From a checkpoint of a small transformer trained on Wikipedia.
Architecture: RMSNorm before each block, tied embeddings.
Each number is 128 + 32 x the weight over its row's rms, rounded and kept within 0 to 255. Layers, rows and columns count from 0. The size above them is the row's rms in percent of the matrix's.

# layer 4 MLP down (transposed), 128x64, rms 0.13, rows 15-49, columns 0-63
size [ 68  99  97 109 109 123 106 125 105 102  96 101  77 105  97  66 101 103  99  95  72 105 122  84 101  90 109 110  94 108 120 115 116 123  93]
[[153 125 124 118 107 158 144 116 164 122 114 178 137 151 179  50 152 154 171 158 152 157  32 168 111 148  91 156 160 156 142 165 150  84 159 142 155 150 157 100 123 172 108 161 119 101 103 171 140 109 118 103 118 179 128 151 143 122 103 164  87 106 157 194]
 [ 97  86 150 166 145 104  75 156  59 147 124 123  60 142 140  69 166 160  84 180 153 162 138  91 155 129  70  89  99 150 146 182 133 120 102 150 132 173  92 113 140 126 160 162 109 170  95 128 140  60 148 100 121  99 121 143 103 139 134 114 111 174 109  97]
 [126 156 116 100 140 111 132 143 183  96  81 102  80 158 178 140 119 127 160  92  62 106 118 183 135 147 111  55 138 144 142  60 145  92 181 117 144 111 152 134  78 132 154  77  90 143 123 123 112 144 141 157 159 149 188  98 140 133 143 158 134  70  91 175]
 [137 155 111  92  92  59  79 132 160 113 152  92 145  81  95 105  95 143  76 128  89 145 140 121 114 165 112 169 188 151 102 154 140 133 119 148 138  54 120 134 155 215 115 136 144  95 177 105 147 134 106 142 157 143 174 149 178 117 149 109 186 115  92 135]
 [129 123  94 142  97 102  82 127 114 126 147 123 114 121 173 201 144 131 129 140 103 146 111 183 177 142  98 124 105 133 134  87 135 166  78 122 121  98 192  78  58  93 147 123 180 136 203  87 159  74 168 104 120 132 142 142 106 130 148  99 114  72  89 154]
 [117 133 143 146 189 103 120  94 108 141 133  76 105 129 139  88 211  87 114 143 150 116 121 158 106 131 108 113  69 110 118 112 156 154 133  92 170 205 160 100  50 131 155 159 115 140 119  88 153 112 176 110 147 204 113 140 138  99 120 117  85 114 139  78]
 [167 125  70 119 165 199  82 142 154 119  72  75 182 148 149 120 154 147 142 135 137  69 131 120 143 172 151 131 114 129  84 133 131 116 193 149 121 119 122 179 117 155 145  45 113 108 170 109 144 148 148  91 142 127 152 145 171  89 146  73 144 127 106 177]
 [127 104 145 133 135 120 132 153 130 135 147 170 124  82  99  41 162 114  99 128 130 212 128 124 145 136 165 106  58  96 159 155 112 141 141 113 113 178 137  88 149 134 108 104 150 155  81 115 100  65 126 154 192 130 124  72 141 201  93 131 121 165 114 156]
 [155 153  87 122 100 124 180 126 193 170 150 145 152 179 164 137 108 165 156 161 130  69 142 122  80 141 110 170 133 186 116 132 147 125 138 160 191 124 125 136 121 171  93 124  98 193 191  79 126 144 126  99 156 132 159 127 160 110 201 134 153 112 159 148]
 [142  88 190  48 124 142 117 113  85 154 166 110  94 102 124 110 123 137  91 130 118 185 168 114 200 102  67 129 164 136  73 135 117 172  90 176 145 108 167  94 128 141  81  95 113 139 130 138 157 139 193 111 121  81 160 148 140 139 173 131 153 105 132 134]
 [ 86 135 100 149 133  89 151 115 108 148  95 119 126  47 128  71 151  77  95  99 142 158 123 162  85 112 161  89 144  96 137 137 100 117 121 103 118 111 135 104 154 179 168 148 101 143 122 152  40 139 104 175 132 104 114 126 116 233 119 114 100 155 123 160]
 [ 81 121 108 105  85 148 170 131 150 187 138 152 139 149  76  53 111 176 135 107 164 175 121 109  86 135 101 181 110 108 126 160 148 121 152 188 114 170 113 157  98  80 121 174 135  82 115 158 119 118 131 143 158 134 127 141 163 127 164  68 112  79  86 174]
 [136 137 162 103 134 120 114 112 139 166 115 199 133 121 159  55 126 137 164 134 118 121  28 160 129 133 104 169 161 100 139 113 167 117 130 131 109 186 134  98 125 171 157 136 119 101 109 208 119 125 101 116 102 153 159 152 190  87 102 151  57 142 116 144]
 [142 129 129 152 159 102  80  69 147  99 124 105 125 209  96 145  95 131 132 200 153 122 104 140 184 124  96 115 116 198 153 186 156 158 172 165 132  98  81 124 144 119 144 111 120 158 136 105 174 116 118 164 105 180 129 137 157 101 149  89  69 126 159 163]
 [128 157  72 132 140  79 116  93 166  73  86 121  94 140 138  96 150 166  78 109 141 125 139 180  96 122  69 117 142 174 149 102 184 110 102  97  82 117 132 172  91 146 155 113 165 110 141 143  36 101 133 162 118 103  79 143  97  80 130 116 123 129  88 118]
 [108 133  82 133 178  79 106 143  86 107 131 133  99 138 145 190 128  56 136 104 100 164 174  83 132 106 124 163  57 154 152 114 135 108 147 121  88 190 129 127 169 115 156 123  64 119 128  67 169 132  85 133 106  83 152 115 146 169 147  95 107 121 166 154]
 [ 51 101 181 126 110 150 115 128 113 108  91 121 134 120 127 154 129 142 172 108  84 107 158  82 161 102 112  80  96  74 160 130 138  84 141 112 193  57 137 140 172 119 151  90 124 125 142 161 193 153 163 113  88 117 157 146 184 158 141  89 145 118 171 102]
 [ 92 120 123 162  84 181 104 174  86 141 187 143 137 115 136  86 135 169 185 109 128  62 125 113 122 141 134 113  52 162 128 141 123 102 139 141 168 124 163 164 151 113 121 192 162 133 139 169 182 115 141  93  71 123 117 161 146 112 105 128 130  83  64  95]
 [183 147 114 128  94 158 106 114 160  71 179 199 147 175 189 129 137 155 162 189 152 165 103 140  81 148 100 122 136 101 136 185  94 141  95 159 108 126 160 191 125 116 131 121 151  81 126  85 115 123  93 147 160 140 134 107 138  94 123 106 151 108 196 153]
 [140 129  94 180 126 139 134 155 189 109  97  99  98 148 125 155 130 157 113  83 150  74 169 202  80 109 130 155 101 124  97 132  57 113  97 145 187 160 152 116  99 126 138 161 121 139 130  69 120 137 117  75 125 150  96 145  88 104 124 151 163  82  61  97]
 [ 80 111  59 151 118 151  89 148  71 128 154  94 133 156 130 151 106 125 134 101 153 110 156  78 129 126 137 155  96 100  87 126 111 150  63  99 104 133  77 155 101 102 120 161 120 139 131 120 157 153  38 155 120  34 151 112 113 174 142  95 147 100 150 160]
 [132 139  88  95  98 132  67 128 116  71 114 120 167 112 172 109 103  84 124 129 169  97 147 164 178 158 148 167 172 146 102 134 108 133 152 196 187 158  75  83 148 148 137 158 151 126 168 104 169 109 169 109 125 135 164 159 179 157 177  92 123 109 104 164]
 [142  89 103 108 179 101 101  69 131 142 140 135 109 122  45 102 109 147  42 101 134 142 133 107 140 165  78 185 128 159  96 168 110  86 125 109 154 112 105 104  98 132 151 115 152 146 178 168 115 124 159 105 138  73 184 133 113  95  89 154 177  97 147 135]
 [173 139 132 163 135 118 122 136  72 117  96 100 138 124 111  74 128 128 159 161 193 100 113 130  74 125  37 171  85 119 165 154 128  90 150 114 139 154  99  81 126 102 141 194 148 165 131  85 115 133 157 141  81 172  85 134 136  97  86 145 128 142  80  90]
 [166 180  92 113 136  91  83  93  89 108  80 107 115 135 125 149 119 139  84 169 131 153 138 166 147 148 131 183 152 157 133  96 169 119 179 166 125  85  87 130 116 174 119  92  80  50 161  47 120 139 160  92 116 128 131 141 173 142 113 112 166 125  88 113]
 [ 82 105 143 129 108 141 166  30 174 145 167 118 169  84 106 167 128 150 179 128 108 131 137 187 129 147 129 131 136 104 126 115 100 145 133 127 139 141 134  65 188 167 169  89 182 150  87 168 135  82 131 151 119  95 122  87 119  90 139  91 140  69 121 147]
 [163  78 112  69 149 152 109 117  93 160 173 122 127 106  94 152 154 159 157 170 150  83 163 116 102 124  87 117 100 142  95 140 139 148  94 112 149 147 167 139 101  71 159 164  93 155 153 188 124  87 163 121  70 136 170 146  68 127 121  75 120 133 110 199]
 [111 152 120 126 117 149  90  94 141 102 159 130  50 148  92 102 118 183  97 111 163 149 166 107 153 144  93 130  85 136 168 187 159 118 118  80  75 101 102 153 178 113  75  98 120 169  95 149  70 132 102 143 130 122 159 137 111 112  58 120 100 187  98 146]
 [157 136  78 149 121 129 115 134 134 114 125 134 170 167 171 160 101 142  70 136 121 127  97 213 125 144 138 166 119 116 165  44 115 130 112 186 139  48 118 157 103 132 125 102 125 101 136  73 137 143 132  40 135 108  89 115 116  81 143 146 155 113 102 106]
 [107 125 162 127 111 106 122 181  82 150  69 185 135  70 150  51 161 129 160 151 151 139  96 109 117 143 180 103 171 116 147 165 149 133  98  83 121 170 139 127 142 111  86 143  98  94 118 154 112 102  86 170 128  99 135  87 138 164 110 143 146 190  57 116]
 [116 182 100 184 117 135 133 133 161 143 124 137  87 117 113 151  88 206  73  65 102  98 155 139  57 139 107 111 148 132 157 142 134 142 153 131 163 146 110 102 129  94 162 223 121  84 115 152 106 116  57 136 127 105 133 101 141 110  89  90 137 109 156 151]
 [146 164  81 132 156  99 101 128 137 100  72 155 172 151 153 155 152 139 139  48 148 131  71 126 106 111 100  98 143 118 171 108 147 150 143  91  65 127 101  62 125 109 137 148 143  50 131 129 107 131  73 176 134 157 103 104  67 180 119 117  94 123 111 140]
 [123 170 118  90 152 131 177 140 138 100 145 156 168  43  66 112 146 113 135 145 124 158 138 130  79 104 170 166  97 145  86 151 125 129 164 108 112 142 128  96 150 158 130 142 128 145 134 145  90 101 119 186 124  68 148  48 107 113 101 107 169 178 123 200]
 [ 91 110 148 130  90  97  83 165  86 101 143 121  70 113  31  99 131 136 141 146 115 162 102 121 100 105 174 121  76  92 150 102  66 183 135 121 157 157 158 110 138  86 129 171 130 108  63 132 157 121 112 146 127 136 157 135 100 152 118 161  76 141  88  79]
 [144 152 138 111 107 198 117 186 135  87 108 183 108 168 121  91  96 182 131 182 130 160  93  88 106  93  99  78 180  92  74 139 101 149  96 140  73 126 166 137 116 160 123 110 131  97  98 123 103 107 114  85 146  95 142 151 104  92 138 202 148 146 120 109]]
# layer 4 MLP gate, 128x64, rms 0.155, rows 16-50, columns 0-63
size [116 102 105  99 119 118 135 114  98 116  95  80  97  96  72 118  99 100  93  66 108 112  82 115 107  94 108  92 109 122 105 122 129  91  97]
[[ 80 107 136 170  63 165 133 191 124  85 137 205 115 196 148 128  91 119 117 134 147 120 129 123 160 119 128  84  78  90 126 127 110 145  90 106 176 140 103 146 133 101 138 143  95 176 154 115 161 153 164 173 134 157 108 182  82 130 139 112  87 127 186  94]
 [182  74 132  77 168 180 134 166 145 144 118 129 118  73 145 141 123  89 132 112 134 155 106 135 163 134 121 115  90 162 105 150 134  97 159 135 154 170 120  69 146  75 113 197  87 173 185 119 127 170 137  77 124 109 140 109 143 161 159 122 184 192 150 145]
 [143  86 179  86 174 116 122  83  94 105 111 144 148 122 116 127 109  93 128 157  86 134  81 148  90 124 117 155 132  88  68 148  67 171 130 149 133 108 115  55 115 165 127  60  73 166 138 126 161 118 163  85 117 120 160 156 119 140 112 121 183 147 167 182]
 [128 187 131 161  94 145  85 168 137 146  95 114 113 118 122 151 138  83 155 102 150 149 113  83 206 161 152 106 137 170 135 139 137 146 154 150  92  77 140  58 126 143  99  99 144 158 199 101 155 138 132 194 142  97 128 132 174 135 197 127 113 109  92 172]
 [151 211 184 157 106 100  92  80 111 149  78  75 140 136 109 183 112 124 160 150 206 168 126  73  88 128 141 102  93  92 114 166 147 121  65 107 141 151  94 129 132 128 122 121 124 122 109  88 157 166 107 138 144 172 122 100 194  99 122 144 133 150 125 138]
 [173 159 145 139 158  95 129 142 109 102 102 171 211 169 110 119 146 147 135 133 167 213 126  85 119 160 174 108 155 177 112 180 115 175 103 144 179 145 101 117  94 106 161 147 155 110 151  87 110 164 170  97 129 151 166  81 172 131 107 125 122 131 124 172]
 [145 101 124 132 181 115 151  97 117 111 156  81 167 121 153 189 145 148 174 137 146  87 119 125 160 166 167 137 143 143  85 132  98 166 116 146 172 126 106 152 135  83 115 121 108 149 111  91 143  91 156 125  44 169 106 223 106 110 130 100 177  84 146  84]
 [122  64 196  90 174 164 210 192 143 141  78 109 136 112 145 145 103 142 109 139 111 116 121 104 144 162 121 103 132 184 121 161 142 142 126 159 151 172 126 152 109  43  77 161 151 143 150 118 181 131 162 135 116 147  89 132  95 106 102 101 102 121 157 151]
 [139  68 128 108 144 158 160  95  82 108 110 140  79  75  82 156 174 142 183 135  66 122  62 114 115 134 119 143 131 130 144  94  93 139 180 130 185  93 178 127 129 138  75 122 153 140 148 151 128 134 128 137  69 119  96 101  94  65 138 109 164 134 139 185]
 [153 107 154 108 160 115 134 104 153 150 135  95 127 133 167 109 106 152 150 154 104  99 160  72 165  89 102 148 106  71 129 101 124  98 154 160  95 136  67 156  84  54  93 118 117  89 163  81 182 116 154 149 168 163 182 124  94  57 140 156 111  90 142 136]
 [167 125 165 119 156  96 121  96 179  78 138 123 111 113 158 151  95 138 100 159 106 111 172  91 150 127 169 144 136 204  77 131 133  86  74 118 132  83 144 125 202 152 133 110 137  99 100 133 181 113 175 109 150 188 134 170 113 141  68 187 129 131 109 129]
 [106 190  98 236 116 157  99  97 108 138 150  70 164  84 130 159 182 135 104  88  94 156 135 182 143 104 118 142 123 135 184 112 150 123 166 147 153 160  79 131 172  89 123 140 123 127 125 156 155 132 126 124 140 136 200 103  92 151 126 101 142 176 143 120]
 [193 167 134  95 184 119 118 137 121 146 100 137 151 106 132 209 144  74 101 165 115 152 151  72 118 161 111 134  73 157  93 120 112  61  95 118 151 107 131 127 164 166 146  79 120 179  99 108 103 181 143 121 175 138 144  84 141 144 185 127 141 124 128 167]
 [125 147 125  94 147  94  96 152 136 125 137 152 108 107  31 121 159 117 163 132 151  61 150  73 183 143 113  72  49 149 132 154 141 130 177 140  75 121 148 111 171 148 123 109  80 110 157 134 112 150 144 127 152 144 141 120 141 158  82  98 129 183 149  72]
 [ 73 147  53 183 140  67 114 147 132 144 160 126 154 144 175  91 121  67 105 103 132 167 133 153 149  90 124 138 136 133 161 134 189 191 126 104 118 172 110 115  99 111 103  94 126  87  85 132 167 111 106  66  99 116 154 105 143 117 131 127 126  68 180 156]
 [128  59 161 116 140 162  96 137 134 127  75 142  86 108 113 175  73  86 114 103 136 106 160  90 166 131 129  79 146 109 113 131 132 109 174 150 133 116  49  92 141 125  64  70 152 128 113 121 128  89 134 154 141 153 129 104 140  86  86  49 154 160  94  99]
 [112 112  74 155 108 177 131 171 136 114  97 144 137 147  66 160  49 112 116  96 130  94 122 124 144 152 147 193  89 189  90 149 120 119 115 112 147 129 121 120 132 119 111 123 152 179 113  95 182 140 109  93  93 203 140 174 106 162 125 104 103 173 105 184]
 [ 81  85 104 124 141 164 124  87  72  98 176 124 123 112 120 158 146  97 170 175 132 110 115 104 148  90  63 107 146 158 125  79 145 101 112 136 128  73  94  97 161  81  73 157  73 191 127 124 159 125  99 160  93 141  68 117 147  96 161  94 139 157 150 120]
 [153 134 120 140  96 129 160 156 118 102  98  99 147 132 117 172 184  85  71  93 205 136 103  81 164 186 111 140 124 151 168  79 151 122 112 175  84 117 189 133 114 130 146 163 121 119 183 153 138 134 128 102 105 126 158 111  60 150 164 152 193 113 102 138]
 [ 83 111 120 149 138 161 117 105 187 150 129 131  95 128 159 109 103 102 144 120  70 161 138 178 192  74 202 110 111  85 143 128 164  75  89  98  85 122 116 135 112 131 154 134 121 170 129 120 138 101  63 156 128  67 180 120  97 135  81 111 181 107 119 120]
 [107 142 146  77 162 104 123 137 114 195 146 101 107  86 113 128  91 146 196 138  75 111 109 156 128 140 146  95 108 153 128 100 109 122  97 198 151  87 166  75 114 139 111 144 111 145 204 118 116 191 120 154 132 111  82  64 143 147  88 115  81 157 116  98]
 [158 120 112 127 100  85 138 173 146 120  98 106  99  72  87 155 160  86 171 109 138 160 185 103 159  62  84 155  56 171 106 183 106 159 144 167  90 102 119  77 142 106 122 103 153 178 151  91 117 129 152 147  98 139  92 115 121 157 149 166 129 148 134  86]
 [121 101 144 110  88 104 118 139 119 156 137 239  89 145 164 147 144 110 116 102 105 128 199 104 127 144 172 133 170  85 144 140 186 118 113 162 128 134 144 135 102 192  80 127  75 135 137 154 145 131 124 160 165 104 153  79  70 196 139 132 134 153 135 137]
 [144 171 108 105 134 191 127 116 184 114 108 151 135  55 147 118  94  67 159  98 140 131 190  92 124 128 142 126  88 160 157 106  86 125 146 143 171 157 144  94  97 104 123 146 161  96 159  60 107 116 105 115 176 167 109  94  81 163 119 165 159 101 100 176]
 [116  57 130 100 122  99  62  89 162 133 140 156 193 146 183 183  92 105 162 121 176 150 121 155 133 139 102 109 140 124 137  97 101  90 141 111  91  89 138  85 159 165 152 162 185  73 183 129 155 107 141 164 122  98 104 112 100 102 183 107 120 123 112 154]
 [166  91 171 112 152 151 116 104 126 115 128 102  62 129 118 171  87 139 104 123 167 123  86 161 108 181 122 155 158 232  51 101 129 104 135 129 117 117 134  73 169 138  99 108 176 141 103 102 157 131 170 135  97 157 174 141 118 135 143 143 132 170  97 164]
 [186 132 115 106 117 109 131 174 177 123 139  71 133  94 118 178 100 161  93 148  95  71 124 120 158 116 116 138  89 176 131 166 195 166 118 171 129  78 158 185  85 121  90 167 140 140 169 127 159 141 132 134 135 130 181 112 163 154 177 130  60 142 125 121]
 [120 101 156 128 213 132 138 123 126 125 141 207 117 105 115 182 132 135 115 127 135  18 133 170 144 125 155  98  75 128  78 147 125 160 100 132 114 139  60 134  96  90 107 112 147  94 118 108 148 108 109 139  77 132 131 139 113  65  94 123  99  92  92 134]
 [193 108  92 136 128 125 158 164 151  17 127 100 122 113 109 163  67  89  83 117  85 140 174 125 138 114 180  92 127 145  70 105 107 116 130 154 126 166 114 120 174 134 115 100 188 109  63 112 143 151 123 128 131 169 151 144  97 138 133 120 152 116 122 176]
 [152 111 152 135 120  97 143  87 149  93 142 183  74 121 107 161  62 133 127 100  83 109 150 140 146 214 159  87 184 134 126 131  94 133 158  63  99 119  94 113 163  98 102 115 121 145  60 104 121 179 153 164 110 111 145 142  86 187 144 120 126 136 165 149]
 [184 113 143 103  91 192 167 124 144 143 161 139 137 128  36 202 178  87 121 119 155 134 122 107 114 144 125 135  96 163 146 161  37 108 139 178 111 117 101 143 121 105 103 116 153 163 152 151  78 121 150 126 123  91 120 140 114 128 127 121 135 182 179 165]
 [148 160 136  91 193 143 177 118 144 128 159  83 129 105 109 167  75  99 115 146 155 102 117  55 113 132 101 150 175  88  49  65 128 103 125 140 102 134  99 135 119 102  56 131 132 122 145  96 159 120 152 126 123 149 183  97 137 133 116 134 169  85 146 188]
 [134 152 128 132 115 108 119 175 110 116  86 164 159 108 129 115 110 132 183 160 121 128 126  90 181 151 211 103 124 156  57  95 177  84 100 160 117  93  97  90 131 164 135 130 161 150 128 112 157 117 141 175 110 191 110 115  76 137 150  90 130 204 154 160]
 [167 105  99 141 132 108 136  89  76 125 120 149 125 109 174 117  63 180 124  72 138 106  95 140  99 128  83 118  76 132 156  97 111  95 141  99 149 128  86  85 104 120 128 131 125 146  98 154 126 158 174  84 159  96 109  66 132 162  50 169 115 172 141 191]
 [117 101 101  85 101  62  99 196  81 111 139 140 149  90 125 125 124  79  94 117 135 195  99 151 130  80 110 122 120 190 108 159  93 156 132 155 134  96 119 106 146 162 157 171 115 202 121 174 117 143 106 120 175 140 102 131 143 107 188  70 108 156 129 139]]
# layer 4 MLP up, 128x64, rms 0.166, rows 16-50, columns 0-63
size [ 97  98 106  96 126 116 125 114 102  99  87  83 107  95  74  98 103  93  92  76 103 119  86  97 100 106  97  88 109 121 119 103 124  75 102]
[[165 173 132  89 159 110 170 126 133 134 139  57 103 131  74 102 129 106  55  89 125  94 134  91 113 126 156 168 113 152 114  78 155 127 132 151 110  84 146 101 165 132 118  54 123 169 143 114 105 200 132 140 128 117 186  88 177 146 108 138 102  85 144 165]
 [141 135  91  90 180 123 173 164 161 109 144 163 151 106 156 109 117  74 125 148  95 153 124 131 201 132 121 122  73 152 139 154 123  66  98 122  85 134 121 134 127 139 104 203 140 126 141 155 134 154 159  67 136 142 187 115 112 132  92  77 146 211 168 138]
 [144 110 155 116 128 113 142  99 130  94 155 153 126 125 150 159 176 137 141 159 121 169 177 168 115 147 124 128 143 178  93 147 146 100 162 137 147 119 102 165  94 155 109 182 155 139 104  98 131  63  96 169  74 187 113 106  95  44 109  70 107  72  81 152]
 [147 129 147 111  69  82 163 145 118  68 164 160 142  67 144 177 121  96 124 126 153 145  64 133 115 103  63 120  80 103 143 125 169 118 132 136 106 121 134  99  38 127 168 160 174 115  99 129 126 109 157  83  85 132  96 114 100  84  97 112 107 106 101 167]
 [130  73 159 103 151 112 169 200  86 125 125 167 166 156 174 146 101 194  72 133 132  79 137  98 152 116 131 142 142 106 154  97 124 151 165 180 118 126 170 146 176 115 140 134 146 122 103 162 109 114 118  75  87  98 149 135  92 171 198 145  96 111 118  80]
 [123 125 143 154 122 126 166 159 122 149 120 156 117 123 111 128 123  90 154 160 141  85 123 129 106 138 160 124  94 152 178  43 150 135 168 121 170 173 121  89 177  74 157 140 136 181 108  70 106 137 162 137  83 173 126  67 120 153 139 100  90 208 146 176]
 [157 144 118 158  95 117 137 118 112 145  95  76 163 147  64 119 148 178 133 153 118 136 152  73 124 173 201 138 114 158  96 123 112 162 133 119 168 128  81 108 175 101 176 131  86 119  66  97 168 104 101 118 124 127  85 201 125  69  84  90 125 132 124 130]
 [154 137 120  68  92 119 128 131 149 145 164 166 120 117 142 118  75 111 152 110 167 143 112 108  68 112 133 117 158 157 111 156  66  88 133 114 178 152 174 148 138 121 131 153 189 140  56  97 142 139 102 131 167 105 106 134  92 162 127  53 113 133 212 168]
 [149 161 159 104 141 109  96 155  84  86  91 128 131  57 134  81 112 108 119 170  94  73 150 120 144 166 142 152 125  87 131  77  73 117 163 141  86 104  78 102 168 138 124  77 103 119 155 140  98  89 174 178 149 132 128  88 186 132 141 113 177 174 132 138]
 [136 122 136 131 160 171 202 155 114 132 110 129 190 137 136 175 158 156  92 142 113 145 110 114 135 100 143 178 111 106 108 178 105 108  61 126 170 135 167 154  66 119 125 118 127 133 143 172 158 155  97 102  79 103 108 132 156  65 124 161 192  83 122 187]
 [ 75 132 191  71 155 132 114 115 155 127 148 148 145 159 148 124  81 150 112 136 175 105 124  83 120  95 134 127 148 163 114 154  66 147 145 161 214 141 157 124 100 109 169 175  89 106  88 139 124 131  95  95 100 177 148 144  79  62 116 119 122 111  85  87]
 [155 106 105 230  61 101 129  81 140 154 138 105 105  72  94 151  95 117  81 103 101 169 138 154 121  97 150 173 109 101 144 109 155  90 139 118 133 144 116 170 121  93 155 157 103 148 132 101 153 161  90  92 169 119  70 142 156 129 189 113 170 126  94 130]
 [156 153 136 115 141  78 144 155 201 119 140 138  76 155 182 186 144 175  40 142 114 174 180 114 139 123 178 175 104 126 130 179 173 119 139 109 154 170  70 115 111  88 146 114 149 148 134  97 137 121 141 151 145 110 103 110 168  87  93 126 128 127  87 130]
 [110 171  92 135  79 154 109 127 141 185 159 133 162 132 163  72 115 134 132 126 150 143 140 113 174 114 129 136 145 183 112 145 128 132 123  56  96 136 120 143 113 126 180  67 119 101 153 149 133 174 215  90  43 155 124 137 140 109 175  93 121 135  77 130]
 [176  99 199  92 120 142 106 117 151  94 131 133 118 112 123  71 109 134 145 134 134 153 110 111  74  79 104 171 144 139 122 122 111 146 125 112 145 124  81 162 124 113 133 118  83 176 125  95 100 177 166 126 118 160  74 221  95  99 136 208 168 138 155 162]
 [133  52 145 116 102  60 169 168  90 109  68 163 151 162 124 152  89  90 108  93  69 170 151 102 150 135 145 141 134 110 130 145 126  55 161 173 122 138  99 132 157 125 110 117 134 216 119  86 168 114 166 156 120 156 113  94 136 107  99 113 145 150 121 114]
 [ 93 168  77  99  94 129 101 140  65 171 174 151 142  95 133 161 113 160  97 131 117 131  50 125 108  99 108 176 160  81  87 122 136 109 103 178 149  92 111 149 132 100 119  45 106  66 146 103 145 120 144  82 113 167 114 151 179 164 142 130 123 133 101 123]
 [ 84 100 100  69 112 121 139 124 113 176 155 103 131 110 101 142 166  93  85 217 107 138 113 142 121  80  77 108 145  83 128 162  75  98  86  63 121 122 135 100 153 126 102  88 162 123 151 156 172 119 113 159 124 168 118 141 156 111 124  63 189 141 107 135]
 [116 125 106  89 183 173  86 107 120 138 148 137 129 112 145 135  88 123 132 104  62  97 130 137 114 124 114  96 141 170 152 178  72 114 120 146 165 163  99  96 132 113  67  91 147 133  71 103  33 154 156 113  89 104 121 146 161 102 102  85 120 114 182 175]
 [159 171 163 118 167 118 148 119 128 127  89 172 118 126  85  94 199 151  91 134 115 138  77 105  95 109 120 120 215 146  84 146  94 167 182 189 144 140 181 100 181 101 114 126 169 169 112 151 128 103 135 105 114 179  91 134 142 121 152  87 125 114 130  89]
 [123  78 111  80 144 128 140 106  94 145 131  97  93  88  65 126 118 139 124 185 103 101  78 136 131 138  88  73  85 162 138  87 122  69  61 164 151 120 192  99 104 140  92 145 131 135 108 152 149 157 134 152 201 112 105 127 157 103 123  90 133 170 175 144]
 [116 177 177 163 159 187 185 187 118 137 146 119 125 125 162 102 136 124 163 150 111  96 181 112 108 125 133 115 134  70 168  64 161  66 126 152 145 152  76 132  77 134 156 109 189 139 127 110 156 125 165 118 167 120 107  96 103  90 120 122 170  74 152 125]
 [ 74 154 170 142  80 145 161 150 123 140 177 116 102 114  85 137 128 141 122 164 130 155  78 146 153 130 178 118 208 160  81 118 121  92  64 112 165 165 132 160 201 150  88 114 178  98  77 174 129 141 118 117 145 151 152 126 132 129 192 139 142 119 114 151]
 [110 117 159  75 126 136 129 133 108 129 164 151 196  35 134 134  90 131 137 119  85  96 119 148 159  80 121 128 107 152 118 130 111  78 168 129 138 146 110  93 110  80 144  91 114 142 176  84 136 154 163  69  98 167 142  49  97 145  95 107 156 100 174 113]
 [115  70 174 132 138  73  86 101 187 122 149 130 151 197 177 129 121 138 114 149 158 142 144 123  83 162  90 104 102 137 125 132 113  90 118 104 137 121 100  94 161 195 174 153 176  64 167 136 139 126 128  84 119 116 118  71  76  96 116 119  88 135  97  90]
 [186 131 151  81 147 130 109  77  78 164 128 147 135 127 109 136  95  94 119  56 112 108 140  63 145 161 114 153 128 171  82 110 107  68 162  95 123  80 162 147 167 134 123  85 124  82 157 116  70  87 126 167  83 161 130 121 118 184 129  97 110 170 129 127]
 [ 94 109 101 109 124 109 130 122 142  92 122 147 138 112 180 176 148 137 114 106 198  99 137 126 124 191 150 166  71 143 126 120 187 127 157  77  86 137  82  94 103 173  98 111  90 185 151 114 113 128 120 194  95 138 105 185  97 201 120 125  92 142 123 108]
 [142 168  73 148 143  68  99 168 110 104 117  91 120 129 131  95 120 103 170 133 127 156  81 160 114  85 101 148 187 157 111 180 129 136 119 170  66 154 188 107 151 128  65 172 156 104 147 158 123 143 105 149 137  84 153 103  98  59 157 100 165 132 157 135]
 [167 141 113 111 117 136 109 127 120 112 159 132 123 102 168  82  81  94 151 116 134 116 176 125 150 140 116  77 137 124  68 115  74 131 165 119  40 143 143 164 147 125  52 106  96  81 112 169 102 104 112 133 124 123 132 104  88 123  82  67  88  95  57 120]
 [ 90 109 158 100 157 193 102 152 170 127 130  66 149 128 138 106 164 101  85 135 126 115 123 168  96 124  76 174 163 100 150 168 144 133 114 167 133 150 165 114 126 132  81 109 157 138 131 112 126  84  94  63 178 120  72 108 163 133  86  75 164 128  68 168]
 [128 106 163 106 115 139 126 111 122  68 131  78 127  88 128 164  82 169  72  91 143 131 184 162 143 147 159 138 112 118 133 118 141 173 137 117 134 181 177 162 121 131 131 114  95 101  84 113  90  80 138  74 128 146 115 162 218 106 124 139 119 115  66  59]
 [127  92 124 150 124 123 126 115  58  99 134 142 205 123  98 104  96 169 115 109 193  88 150 167  93 132 131 126  93 162 125 119  90 164  96 217 161 154  78 117 149 150 175 130 137 143 129 128  89  63 157 104 152 113 149 129 114 132 176 109  88 172  94 133]
 [172 141 123 116 102 158 141 106 124 139 145 144 121  78 143 105 164 183 131  82 128  66 115 151 127 100 106 146 112 145 144 145 159  69 113 142  51 112 120 151 104 187 108 117 135 172 127 165  80 160 141  71 162 162 132  54 118 182 138 100 115 180 167 100]
 [143 151  53 100 183 138  98 127 109 148 138 177 159 125 106  96 126  90  85  35 147 126 141 130  95 116 127  98 127 152 128 146 107 114 125 146 104 136 130 144  80  89 182 155 113  93 154  91 105 158 133 170 145 108 165  74 131 148 107  46 164 147 142  75]
 [145  98 138 174 112 167 176 111 103 145 114 142 124 164  92 204 175 100 170 146 103  92 113 207 158 211 110 101 152 117 127 103 114 130 112 136 100 149 162 132 145 199 141  72 147 112 120 103 127 105 115  97  96  99 114 155 201 121 131 129 120  90 113 134]]